Part of a small language model's weights: 2983 steps.
Each number is 500 + 50 x the weight over its row's rms, rounded and kept within 0 to 999. Layers, rows and columns count from 0. Numbers have three digits each. The size before them is the row's rms in percent of the matrix's.

# layer 5 attention key, 128x128, rms 0.0415, rows 106-127, columns 0-127
110:582431462497523433538400449490597412512543477543456501533412538542446425507518611562491510510493474518436452564636599485491476504458533424490509491582534500560527483487433491458545493482602531457542473576466554425529535493522469505524483435470543412498466450539566560508605492503510467504444510567494517443507498475497448543468453436522581554397407526520459425540540423518555434538526
112:489570471476444532528507487475500498500492493395528522371469527500400562564504514492587530436522466562416500484462449463503493521489477444432481616500496551495560482436523606551550475532519565500613468478514327516426505472512572468444565444454429488489467527514436515520495488416506545471439511576422513497465504537488452579539592464557490445427528472513573538455475466569491448444578
111:495412417416502477485559413461520501544547472527435484466485438525506568471607522537508515489477433563604497524449431523538495485565505508564425612494541551453594436523493476580513424557525529462420463455462557493506572457517463511506461378501431537546485523415507506412523475485566399497512527554507496496493480537444539491480492517530449525439485476407493512563582458415559452492639
107:602473446543501489502546518513427447468471619451498405461513533500480445504434557520403517559564571461591491513545471612550487626555544514500488463456502477365326562559449575533493470543548512489503559454549472525461491428546502505480471453528500476509524543488440497491472449515470490487441487547539489437433461504486547419477463434432528463520544444484526567593524576441476480470473
107:493554412477553466506597486476538463468553354496667537421540524482526454518514474463513500576443521405522487477467480545522525511453504530438469452492578535526466445542507504483459438483559476509565496532519456537486513447490418385533447587500528416510366420476493495498419560520479522539559561572531446508572536544527466556541522472596458515561520489460430584465505582506467504474454
110:525551425489501525430432494487596412507532419529485383464391551455516453431525447365519598481492499478545408518499471475522530591468472460449491530497522545515534577484615567588497494515430472554523486501525523501510542549537488462453493462417488608535497516515474407500493607485520563575542491548566515475510459503526461524507505484525497428563530430448668447524513499469485499530507
102:502498484547496493537521512523530480502456535468505652509473456430390444445506548455486432512568415502530552449482555493493574460455468567557452515507535534403398481490528445531515459517417485492606537457509540524400466474506481420491504551632537596479559524544578457551488447565505539490513490498530483526371493450508478523483634506440470564500539518485506527425560475461582486598479
108:430495482587559458510533468505525498433539499467478472450545438477500622482468508487580444543513527487513552492439404521478537491513508447438420530412466418516480565536570503525585440557368468492471592450481470524477375454466465521465499534481558482447419515580538565486569515479413474521441561446440459433522472589533537501504518439545495528498423513449445547567567530573449579583520
102:591487436536510444478437458550520501506470475465519522485597528551451495481596458462504596476539677435508496471490528490585387503546508427432529576524538441532510524456566502487457533409526521479525443536454505471497656521400422483530477517462496529451521462479512500499500545529431476507515521484419500549467495533472473428510598478506472481517454530613446558487485453600489468402421
113:542544408418529451501586465520582446398545488540556511518573512662571471445509519451515572515559432497458467558492537569443491421476540590453558529499438541526482494510486415585576541459543370514446486459437500485514420492541506532472485500562535507518466413471544489514444441528502512392438500547543492495438554438580495477506484516438496457453527471495617480510530504468546560453486
096:541558520469479474515527493481370555448460421467587506451572557585452551479503497467523545478397492529469476525515513447441552596529485505450488544548464431488514557512563423451545537423526462475503463557517433616454413476505492514385513431521480552530552468526601501510408557527481588500530479489400461549439504423559523512513528522530506548452574542453501490460472444417524492642494
105:509432429478445393471489518455461560522530613525416603563515522509558508511503567597489447549497422430507485581476503441548496447559492466481496445546580472450476523523467503542501491392429549563605569542568491508526521492414554535618476576533510514534506381574405490538538473476475547487511574461432502468449527455517521504473552443445519407433538516532465438506491528549481452474541
106:519466490450485458441426509580537514401468576490440526539483468485418530526495432501500543597481523478531499508493413482499461428510538460463617475495509531479488448477493456471448401524447564490547428419447563421499383481522478505435498502521553476392543505424540529556506457549508466416562534528535551511474437429617507480441505517512585513354580561559538501469585577540515512518496
114:558551437490466542551438506480458520443525530449471510469627410523563572505522477579451538479510590465490420503589498542462556537495480473512465510501530490589469418462477466494556468471543538409491522428510491542567652460356446475419503470414539582530544494452504508588488445551453579537506444451462520499512610451520443503565524454483517474556428474552477466463517479518443498453566
105:540500552430475541436516584567465509445494466544463502517604506451480457511489512434443482472508471501552513485527587499450595462489467484537490433520513490522545525533433461548464540451405466480598540495475454633521545470494547510543390494541470430545430641586435591516511514566427513448534514544562470631484487472541483512480543463471551585578462456446523419419508572517478468462530
117:418451511416491456506492545484473562499477491591470558522432492490528543470495443491473460519511515567413523502490592539489533555513462459606583516544520533494420498476542581505516509524566492453478575503510473511464463544487555605513504549535538470549485433506508474515456517401455468446567544459536515448398543450546577431489546473567460497452448449428405558518622442564553481392648
105:463368505483541391470468512557520541509457500585531463603445516474472464492488513448402574543436559525585592471516604484559424507529507511443431520392506562508482469490523461536563474513524442506555564534477492469573508438547531412578517476501556584399464471530456502464514491496472538540548523392503499477431516592430381532547511589482461553529487524509433521489472509444500503471428
109:487496594463548475498517378543423545491509494431383532480519483504511537460515456525434466498455482575479443456454539571479461517541483546558502497490538539567392470466445499478406470482591472450522533556579471496507505521445514531477484422478541466403435554634538488482519528480412577503427446427418495589525525576533468483532434525520561492543508517510600456617495509439471430582520
111:551576541537430545536491404485547568471521494548480428552572429462520477518505603457576546502495501465514457425531558555536516461545525501486503525490590418489449393458544539460437538533446461495567443428471453472468540512437503553513488483438512558435595447389524555481453559533584546483464480560507575512482552446629493547449520530487503613499400404428564470511528467516486497541507
103:443484589442567493485516497592475533540451590537516539518475551504502478433552526523454500484467388454533366528397450560496393495466457394427449450483501523461505489480499523423514496508486560496444459453486451455492439543571518571506595482584467595603550505474471489395459554519541474495523536435605423473505520465497407509498546448529525524447554556531543489481492411544450534447529
093:446518471454562533552457400396435507578547499541541577367482513463521504493468492459560486500549482541483423572443481467488562476486500474501434501516544483538557512460389674580474503502471466551566555539490508455501431514544542611503501504476460436426486536419528506438492547528425494529490406554449522473526457500572476448495527539480417438418439458476506465422508547537521550458585
100:464464445513446500568487459545437604536584505529504444523493433528438493501495378486545461566466447514479529599469492448575548531539497575529597524445471464480449473539573475492484551529393523501409484451418539491496450512500485502543531418468388521495487554438507596509521544418492590624501498476484473557552528469498555461470487485517425408475451439580481521479549457507505548397596
# layer 5 attention query, 128x128, rms 0.0414, rows 107-127, columns 0-127
109:480485533475509556547515500485501494451493530450578595463537506572428485460586567454458566465505529524499378458360425522450523554478460429400407543509495575521490426483535588496506455521587564480517570526334434542510481516481517480488484466390488471452493576415483510544542453429481529505531455425500392551534506527569475444475544482486465413512556498508536468513540536482520524499554
111:407496525505653481389558437525541501476594549530468473470464546513431629476505524537537585559525525486529500512493521497485523457527541492550502508504532487489550468518498491522406439550522562404461555437491540394489566494477506496499579487482448557549598480523451433469568504499466485472440570504551495509442484564448536460482467484399481413506439413467545555631535492476552490456612
111:470535440512432549474477391555475518514538519400563450485482573551491453540473445604497580544512521569578482455534449486541596547512550540495535466455557447499550472474445521576500528385526518450583476484554446528502462503521531476486462440550547394461429556495459589520451461451516398533477467529476562465532563604455507530412450522427425467521532440475533591526463509499451480386469
107:536544374468599514485548488596547477489476412517600447449427473489462451498504487380473565473578481396496495437526433475474507598493535473519593512477492417498488402566508500470493540486481492554565549546453502572488505570518462387511485555479480488518402475510523513474479494561491498511551516492566403415497531536424408482476570457551430551560549525439499548467514426444534463495568
111:561503436566537515401424498512549419523465440511517490519469575545559485550488592438466532486480558423485424506479486520548485469591535472509437587498599522456486528466603589506453442492517536534427379500429548554552471528501419453482515463494398519512445476435520510434463504441474487591491455420602524534575492460473505461484553498550568479508465477483531471498381554442493557439583
100:460540562508488463564521535480409517405477570494554547621584489450454424549495490446482484581562517480523479509479413510488556419489486481513552496443426473566573420532513416490580541524379442428551460403536605519517559502504510507511538515520531545508552471508468470548522498445525444485450568473487550490534556456450512453490440485356518522554527562487516472471413540422475589555431
110:575523433524508424544500428528460509525556537430483408552543548548463507530468505598559445528579445564446468485412501533402559617384559456470556454503570516483425479573523385470573549518439506524520448542545535525502503432469511457565531438552466477442385509500523510479546450458561528521504482431523449463441417552510568488550583464500482478499433507517484508516570476505484560590552
104:501542429461397616447585410520512473476451500532619478446491435561512478483487498374474492421469547536545521492521528425492458512443435509501413540458502530506488507453436478482605429482549525529477485504505497496630603579520509422458510502471524530508530411476569503465539608592562504521457490581461446551453515414465477466501521554502447500534496455601476628498497480489499508485506
106:623555551458474491513474455370502420470463436510444551538559515592499417551455459544551534454597520462478499514634559495500451510528517565539554492469486461419489478449527548501458490490441427505512497495466487526470605513423560517541474499594492439558502465469487505450499461533562525413563506629542398420495496463488487544449482534417552471465551443428599510461548521491467460510556
093:436607520449508458523436524387529555431516459487563551573555552476473464459507434404509453536512584504478420431413524501489525536519469546457459449421426472443609497455556493405461474447474477469462478476518436547540465545474436546512501459579448506524501511597548483411458561506415504474559445515461505448484529440433530412492564524612515478549547538525527511536566482483493605578526
099:597426512366452452501481553460531479567476622475413506463476490495554448507541553529484510451502460598491543604512546415481517431496499473477461436564446430589507403465427513490576480498518533594505589578598462512566462475498559566547538501557542489527464420479473587551434500479424522512540564514492540483527623492506479466486478508485440486489455542547488514436547564448508562476515
107:477574489563509570472570523446424482486516600432536488494492540512494476580431412574492499547472442484418502500522535508479466492426495445464532464483508544481556519527470514497528514547468421581498511550536439525539463495509459566388470556532523500514581503436516473588451427488645439383476536557561568490507475505462521446493427634440522439468473516574539489469523564450378444565474
114:476567472459506544489529362473532492483460462516397556511547411526515568464524388455540471505521540506478529425532556528481462472486451463485430533514440459522492514456477460475652473504598516488486532440451540619499484532435426485411505476519641485519387512531543583547541527536410520484528518536457514435551555476516447531496496482465509459516331517534492560551483469538549493508515
101:496448529581493572547543522485407520495522483432459494528517526498422425503582446407501404425416487437539486555499563468557527488626474518571485399496351455536530528545498457550452517459505477455522540566542517567538434486477416452445557567586526422551410517487521516526541414462383532500464464519523542555469546452507548536523554517459601551522547544504470487453523514506539464486505
118:512404639532453471484458529535503475509619510584526456497530462448478571518494484479491463507491459531574505539509536540491542567458461469543591388510474437548573462448593463563487456502457556447477531486553490474526434531520472636410463462491545581459518459440489492556546496453424518431582505494501461383390582456561530518434566461486450480537488424502508527492517518480478557408526
106:517425514547529445448546431561551560449528556500541447456549479477485496598461565448516503443446539438517553467522556496540467432515520468477484507319433472446444545526491462519522491527541532497543452433546550440532624537625540485516559553498509469470512391495481544446435485495449487442567428488562512465477490539492519482517471499433370518563456484498394507518431535502499588549409
105:479576488443517545441432377494562550486525481487434467481617396469490467526482491457512474433562460566532559566448497558542544598552498568522469522493424448357502507503449492517462560514503518462434575587610509509537429488491492617474457431452522470375525540554448541561478449531538497508459525431462553586537502484532498524550448466476533522546445505497441405522516502441542489485508
103:534576537515556498522534374507489532435444426569491483517546561547460541554601530501482421574492518423463469526455519484475478394478519532453516468556452521483415468428508514483463542456501427456420580519457530537495417490560394500503511478505585550440584407428511585488547485516567469497442400571544525500506523491449597441554477550484562487529429546533527576561453486446455516455424
100:464484515524448485502451507462566524467502570481538573472585553520483479514516540578465472447495459504579462577596464505512445425399487452457472420455540481473518450563607557425549488470499631515487458564488442459426426477533428566523554499488522551553625420596513493441428524506497514436459559403526495502475562491416536556521508533487527549484596466475540495531496535537491405431567
098:462543522461481482437455447486521391502454525469505523530434565522461594524611470455574381382514464544439391575493451531480570537526486500423601448535490528453519504418532620521508492471513436555504562478560469494489451464505473504502441534440473556470544464435446449479585539412516600583459512487528452488507417539549525492470477452450455538482517507389551480508537522502561579503530
099:464508589555453477522427545521456518472558505519411436411518513480581602567429490490524521576444473497484614429502482544578586513515550465469521492506463578509496472520506568483511493451527513539419514461455497438487464534525438520586609505527454447477504439447497437582558593506489613488414502550508492512476377525515489475509530503489439449523431554512565563610488515523402526481593
# layer 5 attention value, 128x128, rms 0.0413, rows 64-96, columns 0-127
093:511520484522486441503487549567459513525506425578500512509478555449577479438510475522469560490533530505469504376487489564487520546502510624497484541470440491531499469586523491523441501448410439414479481467571535464532484604458567456490588553484506494477488578445460523535658481541519438444450538608470512471502403506535536510500488625514470559419522450505528490597497453533473360580487
103:481538436420462515460495523461458434548514529491521447573561476565521397462599426453425441472383500479511458450426428467547511487502465411513462493441468560550559496492471463526569572527455511529561525530507561487499449464460562568513525426550585453502490523539525503485456580537592505462481530535461492455423554391409441490520568494473451516556570462527385467550499591400546532521538
091:453461457481540447469562548515426549569501554485449433416580518418484577447397549521445516554540534512500477437491506501492390499511468442516511545465568562483424455493481520535355531480532470511473533477536538414531476505549466584451499443533439472466555373448469529389529484466523538423588431479538488527502474477443576536546544495505521585496413489504554536457574541487394477474437
093:445595504488528574543538531492455496445400585468584504507464557394516429577486511442478407536544466518511497562470472479455422478441541516594511518473562540463497462475559428501463590467476398485524537551523490523525538533449457492563605469445546539514527499476491515509426530429419523469482500495536522418558644566488388496448492470464546541429515554533482525445481560502489537513634
099:564505436536555543571439554572548550495540555523365509484469489393489614552504549550459491464584455544490425423414463491494513443447535492586473530476505493517430372494495430552497505442445544509564460585526494564511435459497568491476478420544502507494531548552571513507411470485484500621555511454500445521524576559528476547451537440516415445533442502580548552469470504544518474534447
093:546552466555522511511623526468449541424491483539537583519590492516450528527448455497497501432480513575452565501482550453516534429576508518594542480422499571483479409464478434422485590493475365482613497482562509538522406498544461494483424528508539573419513514460563540497523540448503484499547487445546566438531470507518583490477600443484543409389480529528567504486560557446496475531422
101:605537462470556482560544445513516483546481521497504528448416453498396517435476502618575469540570410586497586604485437530421501513414519556595499419537547488372476454487543469552518458525536493529585490549526495484495486467523507504520408559470485514438461482369564550554412460551452513474423478500490533548537503497460537457508468537442495496617413453537487486459505476449474464482531
111:524437459512491646551590512521533530537470501483516557445389489539520491549582506539452414422519500497391426422469511539467464477478495488541456572386424445513542470517438501480559547476465502561523413541400517567509559431540534482520393518427524445535502398492508546449589557497469574544510528543463548574569497467573513498464503562507523451564552470509490435522491469517563466574478
106:504576495450572552544508482425578501425459433493474444525579538425461551415545565557444443464518545644438560543461513453568554470486447426554508440558499522481472500515561483526492450492380457538487545543524494524435526557448488524356493416461511477538522452525470494486517488580562565577457474402551598555581427487539503476505495453422538532500501558512491519536486520449516494495418
097:537539497464477432579457498457469500437514449464524500619520517552457426475448463476540549548600421542584496475453546495342495501514442419557502507555468479440537536443538540518476566469400516492606540445449490476448607531476527556470545414539562482421431546452511476535538559579514461478551490536530501405501512558469503610445492566513454475409432517550486579522539496469503472490519
112:418546443460433512491482420523555546545507512558517528440545510474528598492498540422455546473545450372549563482519517496503459540535507479509484514513532568481489483525519523499611563412519477558451491488499432523541512498423444592403527505513475544514473529451569470465571595437530585596541578489517447403579407504605447483455493491442452485487375550459556470526566524497543415492479
097:491522593483424528509533523490490433478491498571593466588485462454439426491500468571522545515524446500491512574545492485490366460534480463561532485564514522488470562409570508454570508516581461485510491465452564506500487485429454400541427588498438540539534460553439485489528435465424554454414418438545519469563600569420486511414469507451448510480587528439576564493584532491588475477475
099:511480507439556439484554497437564465435488419514441461468454556597516528506453529491462509435440527548504528450524531539460506453496517607441561481584515601459520512425518539521472505495419394501612463565442488614486454421389425527463453517555488437492551486475479425502551578382552525487471517485470484416400513487481573451486514455459547574508568490579469479497547517448501468560536
092:425451563456552492572495554489466507576473597525532402536438473509443524513497496496460451451504469466405430514462424468475417421443524396544604461474446514471534550497503537452538521373548449510555526436463522539431544515468467527529411526474568652506489534503436548469461501519511655534496475496417539466539446485455432544492527503490500540488482468507506551467491608559531437501547
103:495529548508508607377584461419480537428514537427541497470545477460492535482446557488513447616546504487512545472569560530543559511531439462437516583440439480460415485527483470506501510536432500546488495542541499453441566569485592555547424507489413491524524427423464528450492580523527563533512376487593460496487434444483558510455560487617511488452543582489444541594533507481543508478430
095:518570403505486584497518615421461450497539450517509570439532471488556395473444510542503574535427569463424502497510486515578521489559487465572469553575474517481532508405532524438483468416514494410487571401467535482473532565446554530597463551465470483553539542638489526424540495543461465505467545511556512444483556474457552498562395554488418598504582495498501503532490544462563523505455
100:496631470520456510516439577525502494425482437546546534519473523414490569510554458482483389495526487547491463533525441567510504517459442451549488550503398520452459546531449557477610524414426529578467506475513441438496507394425547521440525524497485531525518509518652533526453513505552540555523505522548518432518511372459350494533466487444464525522511500495505407462474511594529444561546
113:480556460503458512525547530342445498426556517512542466653549420489484460470549409476547533449495504452476586493571528519426445474495526503555440458464511557457488519459547498529468537509526490532572549395537462492496405532462542463441515487437577540481418517422432430543522479517507449517551526544542529411518546460594379448426476584487495492515488510520494528477484445459532534590594
109:549489509520433518590525528583586518467470530506497434447455489460551538573522533509526585509607583462402491470543514537533475433449501422447462426529424476467464455538440528542482526499375528510543598479427494552448486555463553498482482546497481489487566572536518510401615530465408499534467529509521472528501532559557449543475451486498434452529462492599575563504445432641548477556504
098:522574487541505371467460424510535507458507514583575459457484413605477501512492460432510517536504520482487470517542571467507478485493449595436479568395502481495444496444412512528417452518393528402479512447537587557500519477621530521455485596566431520505540449554597591537456491541557497472537446513505599503513440451433511530513538452532423431432471514475507498499492476436453456580480
110:514549470498532476435501526525515540475515503450523507554488568562473473517562482527472526526449513520480454476520408492482491328566392549486514522547435425466487471533462411462476572559493539546524485521506540446515523416489486486632359465560499463591498569552585484524497529531404465493473485517591540475496505478371484509449524537565405487504552524562484520501645513504552486421523
111:489466559513447461531505426518562506545412453556533554465487599561516491464493586509522587454430534577531472530533433512478443492515469421454515493524437487423537392557485538549552521456453586433533525490446479551591466461444489522429556444471524509397459508523533492514418565476487458407411452536490452492513560515522522408365461454534496490571551542532537482523522520556560523361508
111:444533525481433502431560466547499548560524514523484509525481571470539504451498504584526531561483436514614500524543598442512521516446553522541522542473469599538439488476520405461494574651532526523496455548566450400462554519521619452539539480472469486538476582448453507517489624519369492457509393522494440458468465501536520407493497520550432521438529532471496454527569589481576479462505
099:456490550481468438494593517430481557511464478536446535483484449541480497508555612553499505533532480510436444526492517446486359493452405525525449544522511458374489462492454538564412516463576545476523625422546500455458490483534514494446529483525596542465528496445420505506564542536492448410513483618527511538559504458585544462336507563503430433559464562490505544479510481531491483442466
117:496476520486497504515487383478527455508421512473617584477534547502485496458502532490492450497491574440594545559428480472489497478505522546480499454450635553508513400529539555504512472492537402466428500513421455498523479559384446462460487492494386532506433515521537493546533435448510579484452498467596473468503459526412431567322487531522512486417519581461589499538451554552497524514517
107:548505537494526506484515536397640497487507518503590466538547445507502373525557488590528418484557542575463463437536510464609605423464394548552448473486577502470417518569516493563428537503489435507468442550536497510583495516513529438445576477606446511478540465535478533425597500473492503451464532506509481424453541565472467521558549531541569579528475424510532443459517516471435527502515
094:501507418495564451602451449489536543551531479411543444518508452598486529407587554597519511456440579461436451587583497524535513429424321545466537583453483537462526489457585524543476511488405468472492516425520454521529432508512526514496468448457496476526538499523555564489535536486564501552501511470582525548506485511503386478446563560482468490460498554516551407496484544438519471440431
102:504520468437510481457488474433529491541446513581410477537548470458492551508515433578470451464516435490569504507521455402508495472563535462564518533542595499565474399523484447508482483494494525520513520503475586532459559592518548490448528553525481553536474625552410419489429551634402530561421423558505503460457383457500510538448426486560401470509474512515486527588428495437581505470479
100:525368510570572457550474447508420478560497551427539471440535496520467509477479544446543579545493577533533508518493458556508560421542468408572509488439485450509566455496586568451505534321493623459523492476402397477418519458546463541503487548501512493410441517488512516525534519468538539509593453481509528521442397454483480499505476475502528414552467499517515454485483537580412538550481
094:454527417483501574478497519484427510505575491463525477484453433478573443492548525496444541512545455465461510486420493499533471444480436517550478503459364444402591484414506531566450502497511422410411499488551540482568555522507491564557409452490578491561483442399552528459501465522540478463450458454494553533529577464465606576522424541471468555585575481494465485478583579503512497467374
101:425484464524515472395463525560479544586469457580507555561530480577550539461549498465451607449498615528497530480630500561494486568481558477389512446498493467548485486511445488540485506553456457474569442600480487515485449448506614451526486541354487459483464541395556575525527495483487508490462554474524550537569465470509477452464471519392432443535543490524550462526506395527550455551519
102:426465440482488468515491478517552508522470466445480536486411557545536445568507431532495516350520531529410499532526489502464518407578493609398534476465491550418461431599441426530511559624458508527593496445482493532498458548538471457423489508547446520517553521553447513459414515538524570541564548541468485507487527545474464492480559482556549501470489461569423480560462546474531487629609
096:521483507427379538481492613445482496526568443506511482469478438464483515516478555527470507554555439497459459511518511536581484490566590424585446468478464456588459550464565440474554471358429512516474519489551566511443481535519483542584511537582442505545565586437494540535571629530437443510465513483446464553482489475564535441467453369505529542520427589505485537466488521569473507433478
# layer 5 attention output (transposed), 128x128, rms 0.0512, rows 64-96, columns 0-127
089:435516454428589411482508504569498511497476565485525478439471527511478490514454472511554477486409443414446506505433454404557430427536522475473471481520513515478600573515522579421564512475514502556457522511451491584523497469555446502522526531565506480492562489595574514538416568561451580549563542450447471461541466501519426584515530582437544496526549539510586605419550418410488463399494
101:580488499554497587587540481548493533486555427500454477448409459468560599498515560512554528587417527418540504515507508564490526522444574492492548567477556486496525437543538565579453505545519494488469550413448477515521443478476470396508491527428511515418430579488444520445595470477563525535464496546448530539541510534610584527479455507514510388484397456495600478474594520485450489398534
091:533543535467434518477500546399465375450473441480527611541493508581460521507511450462467502524450598511546499564492524502450581503501451485497510543503432521574627533422482389548539458478439514499578497501506467584404490449455507454535440537457489469552421514486499506549435458457422533497523469473550472535505536494539448533421568544572479459567582560546572476424438382539502538502575
089:540481441499536449465474424558441523486552467470435535423455453551508551463539464551509563509489497552451498500538555558508431582478492565464534504423476532486568525486498499604465468537486578542492556554531467457469593472446470531513516514440512508546460507504528633487480490554534383547471479549479463568542311485452585498552441440529490500516425524598520519585518411559500580564433
097:512571487518564552499519510483561394508492524613520535496530500514506438550516452502471535535437552440546559554561528552475515445537508570501557426539511473602562632421539571494516524513505425585467465474496515438418530514526455516559507532462451532557585490364506480465477521559597485455454430462556474543422424450493476515549491534558517516431513598480487374571485482520534537445431
088:555440469445476453401418444521534449557541531549467478515489624443527443457537457477490481485483516426503495509476566585516519467439472484524468537543472478503592524472519487550476461483533552571338471520539488479503632522551536537511502425393515442509473488472449487451525555475449460526423570442534431563475482506420487556523467489474498562494537498452404485421474399605494528444615
100:478563497425528485452475519560515488471457457485550533527560553469516490529458447395442505494526481496502439447608518479560521549490494586443437578630543505573517536517493495459439594414426490484479474515541490499497483457515447399507530516447599519559518403500500507444479597518577443501493500512514514549485482477410462453474516453626408532482454457535473584545379475569484450384485
097:495578573510512438562528449513491500558441514473444529542589532438455526537450477559475461509504459516573503518571566595530575500513498600560539368483495454554489553661558542539518474470541532461449524426570517464435420496403519532506571438578523494479506543495560478447489503464489499464529498458553459456399486450526472551539422443463434433450452468412526547459573515539468581462489
101:599447470492475445437454583552502520537515478441602513473457461586493434528499507426466531468439485553558568503531419453458498461528536512531574529479491440523460546524494479433564465545473521542542499463470445466518487525532528468596551585409448526458465482434520455433472545450483435430546519559538402458491543513514552568502415585479411450568581502474388457559475471597474591492594
095:490472473471520550494476607475487524530567517495434433438406612513529570549513474448482465441450486507490452528451437550518546537470463495428502442466523513533496531583513572450447549559452541458479511578574487526595509450545550421510524520476369532444467483620472482385500455437541478534540503490472537643567521492490470520482548533496542525573565519458558417570453444442475530507395
106:566465572506508521549619574506477534531455514452554452545495481473505428543473577508532523472461539476530490494520515505431522438525490562505571435440475447506584614501427486626475444518481464471581475497522522605466543485566522537490489567559540506488538510601476519502424454523494399561415436435561509523438432626462545510550479531503563542457535450418474477445431537406476563511565
087:590369517450528483540474442436516563531505508441452473503558470422552568476496509477463452542476551465438481490490435468560526539499450426468487542390519525559509525518400458561505486473513554542439496567540499465557418515506557426406568438508528510460435366418501560552501547497503448549562532533400480499522458515439473509500482452579547514441478565519464432564422497555505486645508
095:482423452607435464487451531597487579445447566559559553521516519409535595505568500459412537485461483527412520462574516539421519600535466461503496481482474438517538538488476472475493500482552599387447550412495553561542483507529540592505510473412520481458464582409521495570462570465515460552505461506402571426595531583522538510463522531467498547540490579437490511477541508474458505500552
092:651464501495542524474489445419582496505461425526415477560474545493535580546444468489452571621445535492519549492528528465551449547519438544517479621440557494467453517539482425509486519620450472394431448389514519488516480493472492450568558534485451475575416485536533530487521485525479468540557490440515470536493427536514559522531478451492510439440490466404570416524458405511496577530546
097:539519468508446466513424573580500464487478524476518605491512447464445616497519519501467465466531485475533495551463521530509504455486549505457496418517476491527565556459418597500491474403469495505531571552528474466596481567487474468408539529541534485514475465553441444541522329412388549402488519458559550508486556424557477603503462486461448466513504443515413488408509500456427545522607
094:524428483493513396528480458520519586445478547574445449492457441533541644488454426465573495488573445505499550553447378510513493524471516546432541544402530546513447520559577552552528517625524511627482597561490517530534504471540525575438577497539516441428528486452583559548469492459484582469487538519529488551533511549496450467453510564496460422513569492481510461443582500504493448566539
093:533373493460597459459612508467522513490425506602443496416448475511492499535524525523416598563479435534574533497561487444474508445510541502464527456508546426526560509483562478566421470567425435513500594512475541473397458579505492449571460512519562519461499471503386525420493439538474414493501510492512455530482471575477551529519537458492511403413488483432552567558548503476529474387470
108:502500522478526491496552530546446509564476462461527453424447556465591542497404601522569489487440526544525439499408411452587517519579580530518485536480496532490581499532466502482424442524509545421475483635564500478589592465510414509549461459437472452437550466527545470449539604473495523492398494466433504596553470512351519515535498495479482424556429492499483516451574511504470502530452
107:456555506458545463459535476450421528592468553542478531553487421511606513487401464442525545477471530502482561530494450456520567515573531532575594385369512479486463619447518558426427509514559503512488526499521497463496466526449487604540486436455414547479545492490517518549408514529488520438605498427479499468407472437477533491576498483583588489451555539505483406503502495435538471557454
095:433423476398455526542526639525532449459509537494510499536472541423563454567566452580501521594464438504489534537459437469451555528499459462506507495635481507475488517476525524498500552445545479511411546524510502502510497449539528546510479495452515445625483577624340504533535475512415562479523499415487532458501482456518550442498468398548535460476564519578506548468462491589512466411521
105:503528470495525473539443456495510417487571507606443511437433444492507555445458478428493541484483556525442508546534548539533477577456539476501538454603547498572462541479477540554506469509490584547447445508519481537507348561511474479425582434586494504454474439502442459502615433426552577541494425483516514543558530443564501468518503359522606516425479563449561456542457511541463494513575
100:468473462582604524464461494430475516557565484547501425535533460435570424501518398439555446475502527448487561478484476527436483519483583531503496421419435494533386532395468479433424498407457492577444563513493486490463452445436552418517432490531523605518457499512482541510502477534490486591437500474487550510553468495524588571522541470498491560469515487458456496567429624384460562480486
101:541526451558612540524540466572485415395459409417506536453592507508456476505488517452520526489557536400438398501455560580466472535484521421461496410471540460494512498458527518488481471454491483479500497579531431522541468526450458464444525530539626501467436423603556450445461479531489487473418613478514476596579528564499477637550508470499524533550534528506578468447486499497463466554510
094:445573395510565522447518567500536443501602463500616466496467518450558509522364435440570491514531642543600483482446483468477579549516538538521509501495563488537477558510443432444523483462499563514490488564537497510518447471453535361490483538516470450532471568507504493457484479491455550555505587392539475495542463456466537488565521406541492493538563524427533518434485481492528562637514
110:516446574591441477473473540555429617519581518431466429540444490490573473465525445573490460525438611467449578506492618560480520435432488489530508475530399443479506629475402458542569494438464523519584553469523474530503520525559504500534498508546569454429501482547489541534503505483490491474448514565450497531519460471446505533507466510500549603476460490547390577573452442457387479525468
104:436511467484454434461499449570502474533527515487546602495424487535529556538393496459422477426408529515546546503359488522463519581538548451477512518432441521573554474429484455451627469470536493530487539439476430454466514479540498500503423497391508410445522552440479518520500442512513508551501565532503467470560559398522517538398483525452482494433433497502534542501465464656438437489472
088:517509466429561419405499614580539495571567520553499475517512470471603551475454485516486584537481430447609601530512477576523589578538537476523548478583450430509488492568483440498545563527490505465498467554559544533530507468486451508588462555526510422469423534590487525500478523476465519542457466488529417516512491488476525560458499397563394439448561502500489432483454529509444527424623
091:550506517552544552565411519490522516381447479465579504558443517501514457529480468462475480594446537462452537483405425583509454411447472525400548510532478513478433536407526545433529539547456482555510415520482452443539418419549473482426540475511505441457628440472498512441555522438576481421416565484525496541517514474554588537565486489495492530515561489474452437438555464474438449518402
097:473582523499458490439450525403523383554463454467350504580511566425703492457600426507459519460530429581531512454505516514451433424480534516497426570484441487503483502492416491475482582592515488476544497525540545535537548505469521480512468451528513464531516539522554510547537415488506463488426527498524536510411520541520452522440478473464443474504565491452458522526418515402573488480525
090:509489497432492495528527536491478489426495470508490477488550480486454584557506459518545448505468476488487588550516415498499571570494528555386438540479532478557448458611587498509520490535476596574401496444508478641462428483423454450504611532520391460499424439533439448487437471490527532493538505439510497487517420528519352417488501521506447411521514546482494534514440513563500587512593
092:478565547450540545594499474521507506465526562463487489428543432355478473425415507504557552560487449476493516415500417445532496429501505485562477415498474418461489477575618543477545532494501472519499523482559467565577439572533484558494391460510605535514533436594568519560459615504474538582468488453464546471408583559477515560497460450473510530514479534475482526564497485437490563445538
098:517471518535471508505434427499508544439495460606550425548466527527507537514496502496539517482506516522472434571433555561503442562452483520532526433594501488433565499517537496432496533513525453387453551465512480539496476459430394547513499470419414483478464486435460467516499607483514421533472420480564481440503580409507614553572479469503532590542435499478443525447596511590389436414446
095:504574406467601460476501390506536466516423609478565493470508478533477490484514395524496551491522582464496546474451481418468495472482511484366409505425519484520472517461391539591549467570525488548535500456543504464549573458499570524431526496486505493502546506538534462509495408451635466411591532469561484520436520618540505522584472516481473410472553409507494488534545559495524528539503